From a checkpoint of a small transformer trained on Wikipedia.
Size: 12 layers, width 224, 4 heads of 64, MLP 896 GeGLU, 11.1M parameters.
Architecture: RMSNorm before and after each block, learned positions, tied embeddings.
Training: a variant of Adam for these matrices, 210M tokens, 6397 steps.
Each number is 50 + 10 x the weight over its row's rms, rounded and kept within 0 to 99. Layers, rows and columns count from 0. The size before them is the row's rms in percent of the matrix's.

# k: layer 7 attention key, 256x224, rms 0.0732, rows 199-229, columns 0-111
# q: layer 7 attention query, 256x224, rms 0.0817, rows 200-230, columns 0-111
k199 132:68 57 45 48 53 66 52 37 42 56 39 63 45 56 54 55 44 46 83 59 54 39 50 53 43 48 44 48 45 64 50 52 53 36 37 51 47 50 56 51 42 42 49 46 43 63 55 43 46 62 44 60 58 58 59 68 44 41 48 67 29 51 49 47 43 42 53 58 49 48 51 43 55 56 54 41 43 41 35 49 60 35 43 59 53 54 45 42 58 54 60 58 57 56 49 59 50 56 36 45 53 55 70 60 53 55 47 45 60 48 22 56
q200 122:47 44 41 63 41 59 42 66 45 60 54 77 42 64 45 57 51 70 58 41 45 63 50 43 40 50 33 41 49 48 61 49 43 52 38 54 58 44 57 46 52 57 56 43 42 70 49 36 54 26 28 62 54 40 48 50 36 53 51 53 39 56 51 51 46 28 46 57 70 49 49 44 45 52 53 58 64 52 45 50 51 69 54 44 50 55 60 68 62 59 44 54 38 53 44 59 46 39 40 50 39 46 50 60 39 34 44 70 44 53 49 44
k200 129:24 47 37 39 49 50 59 63 50 52 54 34 41 51 52 37 60 52 70 56 44 43 48 56 49 59 56 43 54 62 34 31 39 51 59 40 22 39 48 46 52 35 48 40 41 39 55 38 37 66 59 36 40 61 60 30 59 49 51 60 40 40 54 60 48 53 42 47 30 53 66 46 51 45 50 44 40 73 46 46 52 50 43 55 45 35 45 40 58 46 52 58 55 55 40 45 47 48 41 46 41 47 59 46 47 56 65 32 56 47 34 50
q201 136:43 55 34 43 48 53 25 51 39 71 41 49 51 54 64 46 61 52 59 42 50 53 68 64 55 60 53 54 38 50 64 41 50 44 53 56 43 65 58 48 52 50 52 40 52 55 39 52 57 42 48 54 40 32 38 50 44 67 57 29 36 49 48 59 38 49 45 52 56 59 31 42 43 49 62 56 68 59 73 63 57 42 57 57 54 50 68 59 55 41 45 47 50 54 48 63 59 49 43 55 41 88 63 52 56 43 52 53 55 54 61 43
k201 118:17 48 58 51 54 23 34 39 55 46 54 46 58 54 36 45 48 53 58 54 45 52 37 49 49 44 46 48 45 45 34 56 64 41 45 49 56 53 49 53 47 47 52 53 47 59 61 42 49 50 51 37 50 62 56 42 55 42 42 39 24 44 49 56 49 44 51 48 36 50 60 41 68 46 37 46 47 37 48 49 58 42 54 39 52 44 53 48 51 42 54 44 50 66 48 54 48 51 65 51 38 40 55 55 49 54 45 40 61 49 68 36
q202 135:44 56 36 40 59 41 43 52 42 48 49 61 39 57 45 42 60 61 62 59 54 36 70 49 56 54 49 62 47 51 57 40 47 41 54 47 47 47 53 52 51 57 44 47 45 47 54 45 48 36 57 52 35 44 38 67 48 50 33 44 43 60 56 40 40 61 54 51 35 57 36 25 52 47 60 51 65 54 61 36 54 44 63 46 60 55 64 55 56 42 59 28 38 36 51 55 56 60 48 52 44 54 66 35 41 42 51 48 53 47 51 47
k202 127:29 51 54 56 38 40 65 41 45 52 52 52 44 60 53 54 54 42 54 45 41 47 35 57 46 50 38 52 46 51 37 59 81 38 37 58 68 50 47 44 50 49 55 59 50 64 50 46 45 56 60 38 59 47 58 66 53 58 61 42 41 51 44 66 41 44 48 52 53 44 48 39 64 48 41 54 46 51 37 62 65 31 41 45 55 39 60 51 48 50 57 59 56 49 50 60 53 45 34 56 52 61 58 60 54 66 32 39 68 60 54 45
q203 148:43 56 70 51 62 35 42 50 42 47 61 64 62 44 47 47 49 38 70 43 43 61 53 69 53 44 56 48 46 34 65 49 38 47 38 48 47 71 49 45 45 60 40 60 38 45 49 59 64 60 34 46 48 47 54 51 53 50 43 57 45 36 40 51 27 39 58 66 47 51 59 42 67 41 37 59 48 35 59 65 46 35 49 49 56 47 51 49 42 55 39 57 43 58 48 50 58 56 56 44 55 53 51 54 57 43 58 49 43 57 44 38
k203 131:27 56 47 48 59 34 45 39 51 51 50 46 49 52 52 50 53 53 58 52 55 54 48 41 44 37 49 50 49 50 50 52 56 40 54 46 64 48 53 44 54 49 40 51 37 65 41 47 53 43 55 58 49 57 51 60 48 55 50 54 41 52 46 58 42 52 49 46 46 52 54 49 44 55 48 35 48 51 57 65 41 50 57 60 44 55 57 40 42 45 54 47 63 51 49 46 52 51 65 47 44 49 58 48 53 52 46 57 59 43 52 43
q204 141:53 58 68 49 51 43 38 30 56 56 40 62 60 53 54 52 59 45 65 36 46 50 45 41 41 64 60 35 49 41 54 49 50 53 56 45 41 60 61 63 45 51 44 44 43 52 48 48 52 56 44 64 52 58 54 45 52 38 29 61 50 39 49 59 30 43 48 45 44 36 44 65 52 56 60 54 46 63 59 55 60 42 60 67 55 40 48 44 64 48 32 53 58 64 56 34 60 53 57 59 50 48 65 72 41 37 49 43 43 40 30 43
k204 127:18 54 51 45 57 31 43 39 45 45 49 63 54 61 46 49 48 53 60 56 54 46 51 46 52 33 56 52 32 59 58 34 53 39 45 48 48 43 62 51 47 50 50 39 44 62 50 44 54 36 48 55 52 57 56 61 44 45 62 64 49 64 64 47 39 32 50 55 49 60 42 59 55 43 51 53 40 35 57 45 50 46 48 52 41 51 52 47 35 55 68 53 56 54 41 53 48 42 60 42 43 43 60 56 58 62 51 52 38 53 34 63
q205 143:38 63 49 43 57 33 46 49 51 75 42 68 24 54 60 43 64 65 69 60 54 35 42 61 62 41 42 45 40 39 56 38 50 54 48 55 40 40 57 47 43 48 40 53 51 60 58 45 39 35 58 43 39 53 63 64 48 49 37 45 43 42 42 59 43 45 39 77 50 58 44 38 50 49 54 62 54 51 56 28 44 26 64 53 49 36 45 50 41 41 53 42 61 45 52 57 49 48 35 58 56 63 59 56 49 34 45 56 65 57 35 36
k205 149:47 57 50 61 54 41 47 54 48 48 51 52 49 62 42 59 46 35 72 54 59 54 47 51 35 52 45 59 35 53 61 57 51 29 54 48 50 41 54 52 39 56 56 53 56 46 48 40 51 64 52 58 58 60 56 65 52 51 63 58 25 52 46 49 47 51 53 54 61 47 61 35 53 51 44 46 55 53 45 55 56 41 46 38 42 53 58 53 59 43 62 65 48 39 51 54 55 50 45 52 63 48 56 61 54 55 58 42 50 41 32 52
q206 157:57 46 39 55 40 50 70 54 40 43 62 56 55 34 63 66 56 58 53 46 43 59 27 44 43 49 38 62 41 59 56 63 63 63 33 57 60 50 43 49 65 40 51 55 40 41 56 46 55 57 57 46 43 48 49 57 59 60 55 53 49 61 54 50 46 47 52 62 66 46 74 55 43 39 52 49 35 34 38 57 43 45 43 28 43 59 44 48 30 56 39 53 58 35 51 51 37 47 50 34 32 37 52 46 64 57 42 62 62 41 63 50
k206 116:85 44 43 62 60 80 50 48 50 48 52 45 51 42 46 48 51 40 59 55 49 51 61 56 44 42 56 57 57 55 48 40 49 47 57 45 64 63 61 59 45 55 58 40 47 53 46 43 47 54 40 53 58 50 53 47 35 46 51 51 51 42 48 49 55 60 52 42 39 56 63 46 39 55 58 49 56 60 57 38 55 44 54 44 50 53 43 55 58 49 49 49 40 48 52 48 50 54 57 49 46 51 47 40 40 47 47 52 38 47 61 37
q207 128:48 44 37 40 50 61 66 43 51 40 59 41 74 54 35 56 43 68 67 42 52 38 37 49 51 46 46 67 61 36 57 64 70 34 42 46 51 58 43 45 74 54 45 52 58 45 39 47 50 60 44 43 48 43 49 51 49 63 65 61 49 57 49 52 36 53 46 61 67 51 51 59 55 29 48 50 45 64 30 48 46 61 53 54 37 58 49 60 57 55 57 50 60 52 50 44 63 40 66 35 24 53 59 55 42 57 52 43 49 35 48 55
k207 123:38 47 35 64 36 63 52 48 38 53 41 50 63 50 59 47 48 50 78 62 42 57 46 54 49 49 60 45 53 60 40 41 19 55 47 45 55 33 51 40 47 42 46 53 53 68 58 53 62 38 40 54 52 48 50 45 55 51 43 45 65 40 48 54 50 44 59 52 45 54 50 33 43 56 58 45 49 45 50 55 49 53 46 63 67 48 45 54 54 60 46 57 42 49 40 45 33 54 34 52 34 48 59 47 54 31 48 56 50 49 55 42
q208 126:38 59 41 45 56 37 36 31 45 36 56 74 51 63 55 54 56 56 62 44 65 55 51 34 29 39 52 50 52 52 63 53 57 28 36 52 41 44 43 50 43 52 38 55 37 66 49 47 56 35 52 49 52 47 65 51 71 47 41 61 50 50 38 62 34 36 48 45 53 63 39 45 48 49 71 56 52 55 43 47 51 48 42 60 50 61 43 49 66 50 49 45 45 47 60 58 53 45 41 53 45 52 62 61 45 35 57 59 55 30 39 51
k208 117:20 41 46 53 64 45 63 37 44 50 48 48 51 56 49 51 51 45 71 55 42 36 44 49 61 47 54 49 39 58 50 47 49 46 54 53 52 48 70 49 51 52 55 39 49 56 59 58 48 45 48 52 52 62 49 72 38 40 62 55 55 64 65 38 42 54 50 48 48 54 43 51 54 56 53 48 53 55 52 53 58 55 51 58 54 43 62 58 53 57 51 61 43 60 41 38 42 59 32 48 42 46 61 58 47 53 45 40 60 64 30 60
q209 139:41 38 60 54 52 41 52 71 48 60 61 62 49 40 32 50 48 47 54 42 61 37 46 46 53 40 40 53 58 56 40 49 55 56 62 50 42 52 43 49 51 48 52 61 51 55 32 58 51 60 53 49 59 52 51 51 52 64 61 48 44 48 32 62 76 45 45 74 64 62 67 52 50 50 44 53 48 58 50 50 45 49 53 43 46 51 55 50 44 58 51 57 62 31 50 53 31 52 57 50 70 55 30 38 70 37 51 68 47 50 46 41
k209 156:86 61 54 59 48 55 57 62 48 62 55 53 41 49 67 53 49 46 68 61 48 65 54 68 56 56 43 54 54 39 53 58 39 55 50 56 44 55 56 54 34 61 50 50 61 41 65 48 43 61 45 47 47 45 44 33 46 41 35 53 44 40 53 36 70 52 47 55 49 33 60 62 41 59 43 50 56 51 38 29 44 47 69 37 32 50 32 41 51 42 49 41 55 58 46 51 77 54 60 45 55 45 50 52 54 62 62 47 54 51 47 47
q210 124:51 56 68 56 56 63 39 60 51 63 63 32 70 44 38 52 44 58 67 19 42 54 52 42 44 70 51 39 49 40 48 45 40 61 48 41 46 61 52 47 41 59 50 50 52 39 65 58 44 51 30 37 47 36 29 42 45 49 44 38 50 55 54 56 63 32 53 48 40 37 49 60 58 53 38 53 47 58 60 58 40 42 60 28 55 49 51 52 27 53 65 35 52 51 56 46 50 61 54 60 46 60 35 62 49 35 59 59 37 54 47 40
k210 128:38 55 57 29 49 39 35 61 49 56 36 54 46 46 56 40 39 55 53 70 58 62 57 52 61 44 48 50 54 50 45 57 47 42 54 55 38 44 43 40 45 60 55 49 60 55 34 37 58 45 49 55 48 62 65 38 48 53 51 64 42 60 37 54 65 52 56 38 41 41 40 71 44 49 36 50 52 44 48 51 50 61 58 57 32 53 56 39 58 42 48 65 58 63 48 49 52 51 79 58 46 49 53 51 45 73 65 46 46 46 42 64
q211 139:35 51 51 62 32 54 52 50 55 49 48 46 60 54 43 42 33 65 72 52 52 37 47 76 52 57 49 45 64 38 61 55 57 37 40 49 43 53 63 46 72 36 41 51 51 63 57 61 75 51 44 36 61 57 48 37 55 52 55 43 53 32 47 47 39 47 44 46 48 56 37 36 44 53 54 48 50 57 53 61 57 60 35 71 58 48 57 64 54 60 36 71 67 57 48 46 58 33 59 57 14 48 63 55 35 38 51 49 46 32 42 43
k211 115:02 53 43 40 47 37 56 60 45 41 51 50 51 61 46 53 65 58 75 47 40 51 62 37 63 49 57 49 47 45 50 53 46 37 53 41 42 47 44 29 66 43 47 49 49 56 37 43 47 42 45 59 38 51 49 53 53 58 50 56 58 62 40 46 49 43 48 54 52 48 44 35 57 46 51 32 52 45 57 50 44 62 48 57 58 41 62 54 61 51 55 39 45 42 49 53 37 49 47 50 35 43 54 55 53 43 49 50 51 59 57 51
q212 143:57 44 35 53 47 54 43 37 52 69 46 60 71 61 53 51 58 66 63 36 53 45 62 44 48 37 54 59 42 45 52 44 47 52 52 49 40 63 46 70 41 55 55 35 37 52 41 34 48 38 41 54 33 51 41 44 30 63 58 39 32 52 50 63 29 55 50 31 71 43 52 64 40 47 85 57 55 50 55 46 45 36 48 41 55 45 56 55 59 35 42 46 48 57 45 38 49 59 55 45 46 63 67 57 51 54 44 40 52 50 51 47
k212 124:55 54 51 55 62 62 36 35 48 47 46 52 60 50 51 39 49 36 66 57 53 51 49 53 53 53 50 41 37 65 44 40 57 37 51 55 52 61 68 58 48 46 58 56 44 50 55 54 46 61 37 50 54 48 54 50 44 41 50 60 39 43 64 41 32 45 56 48 35 52 40 31 40 48 40 45 38 35 54 46 61 42 60 51 45 50 52 49 50 48 56 51 59 70 51 60 45 49 43 41 41 37 58 46 52 55 44 53 37 46 54 39
q213 139:51 59 36 51 47 49 56 67 48 35 44 29 50 51 54 63 42 50 26 60 57 43 53 53 61 42 39 52 55 56 56 54 57 50 58 55 39 27 57 41 69 50 53 32 55 53 54 47 53 39 48 50 68 35 37 49 55 64 48 55 63 55 60 39 55 55 42 39 40 55 53 44 50 43 50 42 47 56 62 51 47 62 35 51 56 36 45 54 52 72 61 43 42 41 65 49 46 43 38 32 26 57 45 52 59 42 52 51 50 54 65 57
k213 155:26 28 44 57 34 49 59 52 45 43 48 46 48 44 46 43 53 61 35 47 34 56 43 42 53 68 53 42 72 47 34 58 62 47 41 46 64 46 46 42 51 34 48 49 59 48 50 45 55 51 64 48 47 45 43 36 70 39 44 36 70 44 45 47 49 41 48 49 56 50 38 49 51 52 63 61 54 50 41 55 71 64 38 44 69 43 46 66 45 46 45 51 48 40 31 56 40 54 32 59 33 55 50 51 29 50 43 43 52 49 49 49
q214 126:48 56 39 52 41 62 43 39 48 60 49 88 61 58 53 53 54 32 58 45 44 58 55 60 50 48 58 30 38 59 52 46 52 40 47 53 41 59 53 62 53 41 31 39 40 51 54 59 56 46 37 66 49 54 60 44 41 54 66 40 48 53 39 48 53 42 46 59 54 41 47 40 34 49 65 41 52 47 52 35 50 51 60 60 57 74 56 48 75 41 54 44 66 48 35 55 41 63 36 49 53 49 49 56 41 63 49 47 58 52 35 52
k214 119:76 55 54 51 49 64 50 55 53 57 45 53 47 61 52 56 46 51 74 47 59 42 51 51 51 46 39 54 42 44 53 47 49 56 52 51 40 53 62 62 49 48 62 50 48 46 40 27 43 50 48 41 51 69 53 57 43 36 49 63 45 33 64 51 40 48 45 39 48 58 52 48 59 48 49 50 41 48 54 45 49 42 52 55 45 39 54 54 51 51 50 51 58 61 53 56 53 39 48 48 57 39 64 55 63 48 57 43 37 40 41 49
q215 133:37 56 25 48 47 44 43 45 51 48 69 50 43 63 32 51 50 57 44 51 56 43 55 49 55 32 51 54 29 63 62 43 45 47 44 44 37 45 41 42 44 52 34 62 53 49 46 59 56 24 40 47 53 52 49 52 58 47 48 57 53 42 48 63 46 54 44 63 45 60 46 38 59 49 19 49 59 58 50 58 65 58 48 55 40 55 72 50 59 55 49 49 48 43 61 36 54 43 63 40 42 65 52 61 60 34 61 56 48 81 48 49
k215 130:28 55 54 47 57 29 57 60 58 54 41 43 44 55 56 57 54 50 44 54 45 44 50 59 38 57 37 46 71 53 48 59 48 43 43 51 57 40 43 48 55 47 55 50 64 53 53 47 60 59 59 53 51 52 44 44 53 56 46 38 42 53 40 49 39 46 53 62 56 53 44 43 54 48 54 56 52 54 46 60 53 61 44 57 47 51 53 50 40 52 51 55 48 62 43 48 55 62 54 55 49 46 55 50 47 49 47 57 78 44 56 40
q216 125:36 42 68 45 41 50 51 64 54 44 52 37 54 52 49 41 70 34 54 51 47 52 49 53 47 36 58 56 47 40 47 67 41 59 40 47 57 38 49 49 60 62 33 71 53 58 53 44 70 47 52 45 58 63 51 43 67 44 70 63 54 46 31 36 56 48 45 59 54 64 78 40 63 58 37 32 70 50 52 59 47 38 67 61 45 54 60 43 34 41 51 62 44 42 68 28 71 25 60 37 42 41 50 54 52 48 59 65 51 48 45 53
k216 131:41 56 55 50 64 40 63 54 51 53 55 52 41 55 46 66 26 55 58 62 54 56 48 47 58 62 46 51 50 48 58 53 48 43 59 50 59 49 51 34 45 47 50 51 55 43 42 53 47 55 44 59 45 44 58 59 44 59 34 49 53 50 45 61 44 47 55 47 45 40 40 45 45 57 53 61 53 67 55 52 38 49 43 55 53 55 47 46 44 59 49 46 46 42 34 57 44 71 47 60 48 65 48 49 42 41 48 46 65 51 54 44
q217 127:47 69 50 47 36 46 52 71 54 31 58 22 44 48 48 50 45 58 39 72 42 46 48 53 53 52 41 60 58 52 29 51 44 68 65 43 45 39 54 42 59 49 72 48 60 61 45 44 52 47 43 51 62 57 42 35 46 50 47 49 63 37 56 38 66 38 45 37 59 48 43 65 45 46 42 47 31 59 42 57 41 87 55 42 46 29 33 49 40 56 38 46 41 45 46 36 50 47 56 56 56 38 34 55 61 38 68 51 41 65 47 54
k217 148:53 39 43 58 29 61 64 73 44 57 38 41 56 42 46 45 47 60 32 33 59 59 59 53 54 65 53 41 56 53 58 37 40 64 48 51 32 53 44 43 52 47 41 60 60 33 60 53 52 60 51 42 42 24 52 09 56 51 54 54 56 56 45 50 72 44 44 47 45 48 57 48 31 55 53 56 62 50 48 26 47 68 48 42 46 45 36 54 47 54 58 61 47 43 50 53 47 45 56 49 36 59 36 44 36 45 54 58 43 46 52 47
q218 136:55 44 37 33 54 63 47 46 45 50 58 57 57 55 46 38 47 46 84 41 56 51 61 55 49 45 48 53 51 47 56 55 50 58 47 51 47 66 38 48 55 50 69 54 52 51 50 40 33 47 47 41 39 49 46 58 47 55 52 31 36 62 55 62 59 55 57 63 46 57 47 40 53 44 51 67 52 49 48 48 66 24 51 51 45 58 77 60 51 23 54 44 55 46 58 66 56 41 60 64 35 54 60 46 45 52 39 65 54 54 65 38
k218 154:48 58 55 59 66 44 45 43 50 53 51 42 52 57 47 68 60 59 82 49 46 43 41 41 50 36 47 53 25 57 45 58 52 14 47 49 56 43 52 44 54 53 42 63 57 54 56 43 49 58 45 49 52 48 55 67 47 51 40 48 26 41 45 56 36 52 58 54 43 42 45 45 55 58 43 36 55 44 37 49 52 44 53 47 58 56 57 36 55 48 42 54 52 59 54 40 47 52 60 37 41 59 60 44 65 56 35 48 71 41 61 57
q219 128:48 52 46 54 67 51 50 30 52 49 59 69 68 54 34 56 53 52 64 49 28 61 51 49 47 35 52 58 42 41 60 55 50 40 42 46 59 59 45 53 45 50 49 58 44 49 40 51 46 52 50 46 52 61 43 63 55 53 68 62 52 57 51 51 15 51 57 59 47 49 50 20 56 50 69 55 50 54 37 58 60 48 44 67 60 74 58 41 68 44 57 56 46 55 42 48 52 40 56 43 34 63 82 73 54 41 36 63 58 29 50 49
k219 134:58 39 28 48 55 57 45 37 45 41 52 47 42 60 59 46 49 49 79 51 66 41 45 46 36 49 52 52 42 64 56 47 39 36 47 52 58 53 69 51 55 38 50 34 40 60 57 50 63 55 40 53 48 59 54 66 41 46 43 47 49 48 52 51 28 57 59 47 46 57 55 56 48 53 50 40 47 41 69 60 47 28 45 54 58 42 62 61 45 64 42 52 45 60 56 56 42 61 39 38 39 38 58 47 51 47 50 38 53 57 46 39
q220 120:51 44 47 37 57 53 65 58 38 30 49 54 41 56 52 53 55 57 56 26 36 42 54 34 36 50 43 58 58 55 41 64 44 56 47 56 55 64 42 52 79 42 38 56 50 51 55 51 34 44 61 48 64 59 59 51 47 43 53 47 47 55 54 62 58 52 60 60 61 52 60 51 61 51 38 60 54 52 36 64 60 42 48 42 45 38 51 32 40 45 43 56 46 48 60 51 56 45 50 51 23 63 44 42 51 51 56 55 49 44 63 49
k220 131:28 43 51 53 39 45 58 51 52 63 66 30 64 31 46 61 41 58 51 66 54 54 47 49 56 41 50 46 49 37 58 51 63 46 55 58 64 20 48 31 40 53 49 42 44 47 59 51 48 50 49 49 47 33 45 58 65 52 45 41 56 40 44 47 64 61 45 54 33 46 43 50 57 61 57 38 46 61 41 43 50 47 42 46 38 53 45 58 47 69 51 57 35 29 41 44 46 52 55 48 43 50 62 57 37 60 41 58 63 55 73 55
q221 137:58 37 60 50 41 60 60 77 46 57 46 46 55 35 35 46 45 58 56 42 51 46 63 56 51 66 47 52 66 37 40 50 41 68 41 44 50 38 33 55 56 50 54 42 65 48 44 45 49 46 29 57 54 52 53 33 41 43 50 39 49 51 33 54 91 40 52 49 51 37 62 54 57 41 44 47 52 41 30 51 41 74 62 40 38 43 35 57 46 59 51 60 59 44 52 44 46 43 36 58 62 27 30 49 33 64 62 53 41 53 53 44
k221 135:50 55 56 54 39 64 55 71 43 65 50 46 48 45 54 51 43 51 56 53 42 57 42 53 63 51 56 43 52 49 50 54 39 59 52 56 31 49 53 32 47 57 38 56 54 50 51 64 47 54 52 38 50 40 52 31 56 63 54 61 63 41 47 47 77 46 38 49 57 46 55 62 45 50 41 50 47 74 49 43 28 53 58 50 43 55 55 47 48 50 53 49 48 39 43 55 48 47 68 55 42 56 45 48 46 40 58 50 52 40 37 59
q222 139:44 48 44 29 33 40 57 63 43 62 68 75 27 57 48 58 61 60 55 50 46 44 45 50 52 49 57 50 47 52 46 56 54 35 51 56 54 53 56 49 48 43 48 65 74 56 35 50 45 50 55 46 49 49 44 55 67 39 57 59 48 42 48 58 74 55 49 79 51 48 47 59 61 49 45 48 74 56 25 25 55 45 52 49 44 60 62 61 70 36 57 56 48 35 47 59 58 37 46 62 77 43 39 40 45 49 38 42 61 65 53 60
k222 123:34 61 53 53 52 33 63 52 52 51 53 62 40 50 49 60 46 50 51 53 53 32 54 45 51 40 48 62 49 48 67 48 49 54 49 47 33 28 37 45 40 62 52 52 53 56 71 55 39 58 62 38 51 42 61 62 48 57 36 44 45 34 53 40 69 70 48 60 49 51 60 47 57 63 44 54 41 56 49 44 55 43 48 45 62 45 48 35 55 51 33 49 52 48 74 49 49 48 48 52 61 61 59 50 61 42 53 62 71 58 44 56
q223 133:57 34 45 42 57 61 57 55 62 37 64 37 58 24 44 43 33 56 42 39 43 62 53 47 48 51 54 57 44 47 42 50 50 56 38 52 45 63 49 51 62 53 56 56 65 46 33 54 56 68 42 50 38 54 32 48 33 51 53 27 42 47 37 37 73 59 55 25 81 44 36 63 38 54 42 46 42 47 65 62 56 46 47 40 47 58 36 52 41 47 46 55 52 59 58 65 44 55 58 68 56 60 25 49 50 57 51 62 27 38 63 47
k223 124:36 45 65 52 49 30 39 52 44 51 39 41 49 52 49 42 59 50 26 46 54 55 49 51 58 49 60 54 58 39 50 46 60 47 60 51 53 48 41 54 43 60 40 60 54 46 63 63 54 39 61 48 55 42 56 33 71 56 55 46 60 31 51 57 75 56 46 59 26 50 49 53 58 51 44 38 59 35 47 46 41 56 54 51 60 48 59 52 49 44 49 40 62 45 50 54 48 43 64 45 43 42 28 47 67 48 45 45 60 61 74 53
q224 136:50 35 62 45 77 43 50 44 49 56 59 56 35 56 44 50 44 47 33 43 48 34 50 43 59 47 51 46 42 56 43 38 48 59 57 36 54 54 42 47 47 53 56 63 54 37 50 66 39 52 55 52 33 52 59 69 41 35 45 44 49 47 51 49 40 53 57 65 58 50 49 47 43 54 42 49 71 47 48 41 57 26 54 44 42 57 60 37 43 35 41 57 36 43 54 52 45 54 68 59 77 52 55 37 41 55 54 34 53 53 55 62
k224 130:77 61 47 41 45 31 46 34 51 47 42 42 40 50 60 58 55 48 27 45 50 59 52 45 42 51 49 56 37 48 61 64 58 56 50 66 67 49 53 60 34 66 56 48 52 44 54 57 44 54 60 44 58 58 54 67 56 62 46 46 28 65 53 62 53 64 52 38 42 44 58 61 60 53 40 71 41 43 35 60 57 31 46 42 38 57 46 41 45 53 59 54 41 51 67 42 63 63 51 56 73 55 35 58 63 56 44 73 62 59 51 46
q225 131:45 52 52 43 46 51 56 39 63 44 55 26 31 46 47 60 51 39 23 39 50 49 51 37 71 45 44 42 43 53 29 48 59 62 65 55 47 56 49 56 59 52 49 71 57 32 47 53 52 53 80 43 38 39 41 59 35 45 62 43 45 62 43 56 50 71 54 31 60 52 46 37 55 55 52 36 64 46 54 40 57 42 66 52 61 49 40 57 48 51 48 49 43 45 57 51 42 57 37 59 76 46 37 37 70 68 49 44 51 69 57 48
k225 131:82 50 57 53 41 58 52 52 58 47 42 48 47 47 54 30 49 43 04 58 58 64 45 54 55 69 49 64 51 43 66 63 57 64 45 58 67 35 41 60 35 56 52 46 61 45 60 59 47 58 55 52 46 65 45 56 59 64 46 33 54 51 56 41 52 55 43 50 59 57 46 43 57 50 46 60 49 44 50 49 43 50 38 51 48 46 41 48 47 45 50 34 51 42 51 60 52 49 50 57 67 48 24 42 41 36 44 51 56 45 68 50
q226 137:49 44 80 52 63 58 39 59 43 73 42 57 54 34 54 56 49 51 66 41 32 51 45 48 53 51 53 41 55 47 45 43 49 58 51 53 64 53 53 52 30 65 31 48 47 41 52 55 57 68 35 46 57 41 56 59 61 60 50 55 47 51 35 57 70 24 54 50 54 39 60 54 54 51 60 61 45 45 47 53 36 38 71 48 50 50 37 35 35 55 59 49 55 51 46 40 51 39 60 67 49 34 55 53 46 54 43 57 42 38 45 34
k226 146:46 50 60 57 65 38 40 59 42 55 54 49 51 59 49 52 51 39 65 52 67 62 39 47 50 44 47 56 42 33 50 63 44 56 49 51 38 47 54 35 55 59 49 37 48 67 38 43 36 41 37 53 51 66 69 54 29 48 50 62 34 54 40 54 59 43 45 43 40 44 63 55 49 45 33 53 45 46 58 63 39 26 50 46 24 58 52 53 42 38 55 57 55 39 44 57 54 55 49 48 39 69 55 59 53 56 68 46 49 53 44 56
q227 142:45 49 61 56 29 53 49 50 43 60 53 55 57 54 51 56 36 57 48 43 54 55 47 38 40 65 62 48 38 59 39 42 42 42 56 36 37 51 59 57 56 62 50 41 26 70 53 36 53 46 38 62 57 44 54 35 48 43 61 60 37 48 42 58 46 41 43 50 46 37 54 60 44 61 58 53 55 54 39 51 48 60 49 48 44 41 27 41 41 53 61 68 56 60 43 48 50 52 53 49 34 36 57 63 41 58 61 49 47 53 34 52
k227 125:71 45 48 59 59 63 39 61 46 52 45 51 57 56 55 49 46 42 71 55 47 56 51 49 56 46 50 34 54 52 53 41 49 64 44 55 40 45 59 53 45 40 61 43 60 36 42 46 55 47 38 45 42 62 66 46 47 47 39 63 65 62 60 51 45 41 53 39 51 54 54 59 32 39 46 60 41 57 55 45 44 48 72 46 31 58 59 56 55 54 66 50 47 50 46 44 50 46 40 45 41 44 60 60 50 52 57 47 24 46 30 53
q228 125:48 45 73 40 56 62 27 55 53 58 55 11 60 51 25 43 42 59 31 62 52 54 59 33 41 66 33 50 54 64 44 60 48 55 52 42 58 58 49 47 38 63 64 57 56 40 45 46 39 53 49 44 28 54 45 57 43 47 43 27 36 48 44 30 43 56 51 27 58 60 48 51 39 48 46 63 50 43 47 72 50 52 57 50 37 54 48 45 57 50 50 49 58 66 55 53 56 63 54 65 60 42 45 64 49 36 56 69 41 55 62 52
k228 122:39 40 32 48 55 26 44 37 53 40 46 37 49 47 60 44 68 39 15 40 49 53 39 50 65 38 70 58 26 38 55 52 48 55 59 62 51 60 44 58 52 41 37 49 52 47 56 56 59 51 52 52 55 45 62 35 56 51 57 46 50 56 51 66 44 39 56 41 41 44 49 46 45 53 37 47 56 37 69 46 56 47 48 52 47 52 53 50 40 41 37 50 30 66 51 41 56 47 73 47 41 56 32 39 55 62 42 31 57 68 74 46
q229 134:58 51 36 51 46 58 55 67 39 68 40 34 39 49 57 38 59 62 72 47 54 37 62 72 45 63 36 48 51 46 47 43 45 59 46 53 41 38 38 58 58 30 51 42 62 44 51 40 46 49 41 65 42 35 36 38 60 53 47 42 54 61 46 58 67 40 35 60 54 38 44 26 35 33 70 50 54 55 52 47 46 66 54 51 45 54 61 53 60 34 60 44 58 42 34 58 42 70 44 50 48 62 34 52 46 43 47 56 52 45 41 39
k229 121:74 54 40 47 39 74 50 63 58 58 49 43 48 53 47 53 53 48 77 52 43 63 44 49 60 63 45 49 54 48 42 50 53 47 57 52 45 56 59 46 41 57 51 61 54 45 52 49 55 49 50 38 41 53 54 38 45 58 62 37 36 58 44 53 46 47 61 56 53 49 43 47 49 46 40 55 51 61 46 38 46 55 58 48 44 29 47 58 53 54 61 56 52 55 42 51 50 39 55 60 39 42 68 48 48 54 57 39 49 38 44 50
q230 131:53 41 47 65 42 45 67 55 48 58 50 82 48 55 39 47 55 51 66 58 40 43 59 57 54 43 44 53 46 46 62 62 37 45 28 59 41 50 40 53 47 50 55 45 42 41 57 34 54 24 47 44 54 52 57 49 53 42 63 43 44 54 71 53 56 49 58 80 49 56 46 59 48 37 67 40 38 54 38 41 50 59 24 41 45 53 50 61 62 43 57 49 54 59 50 47 44 61 46 35 40 58 60 37 36 54 45 56 50 47 49 38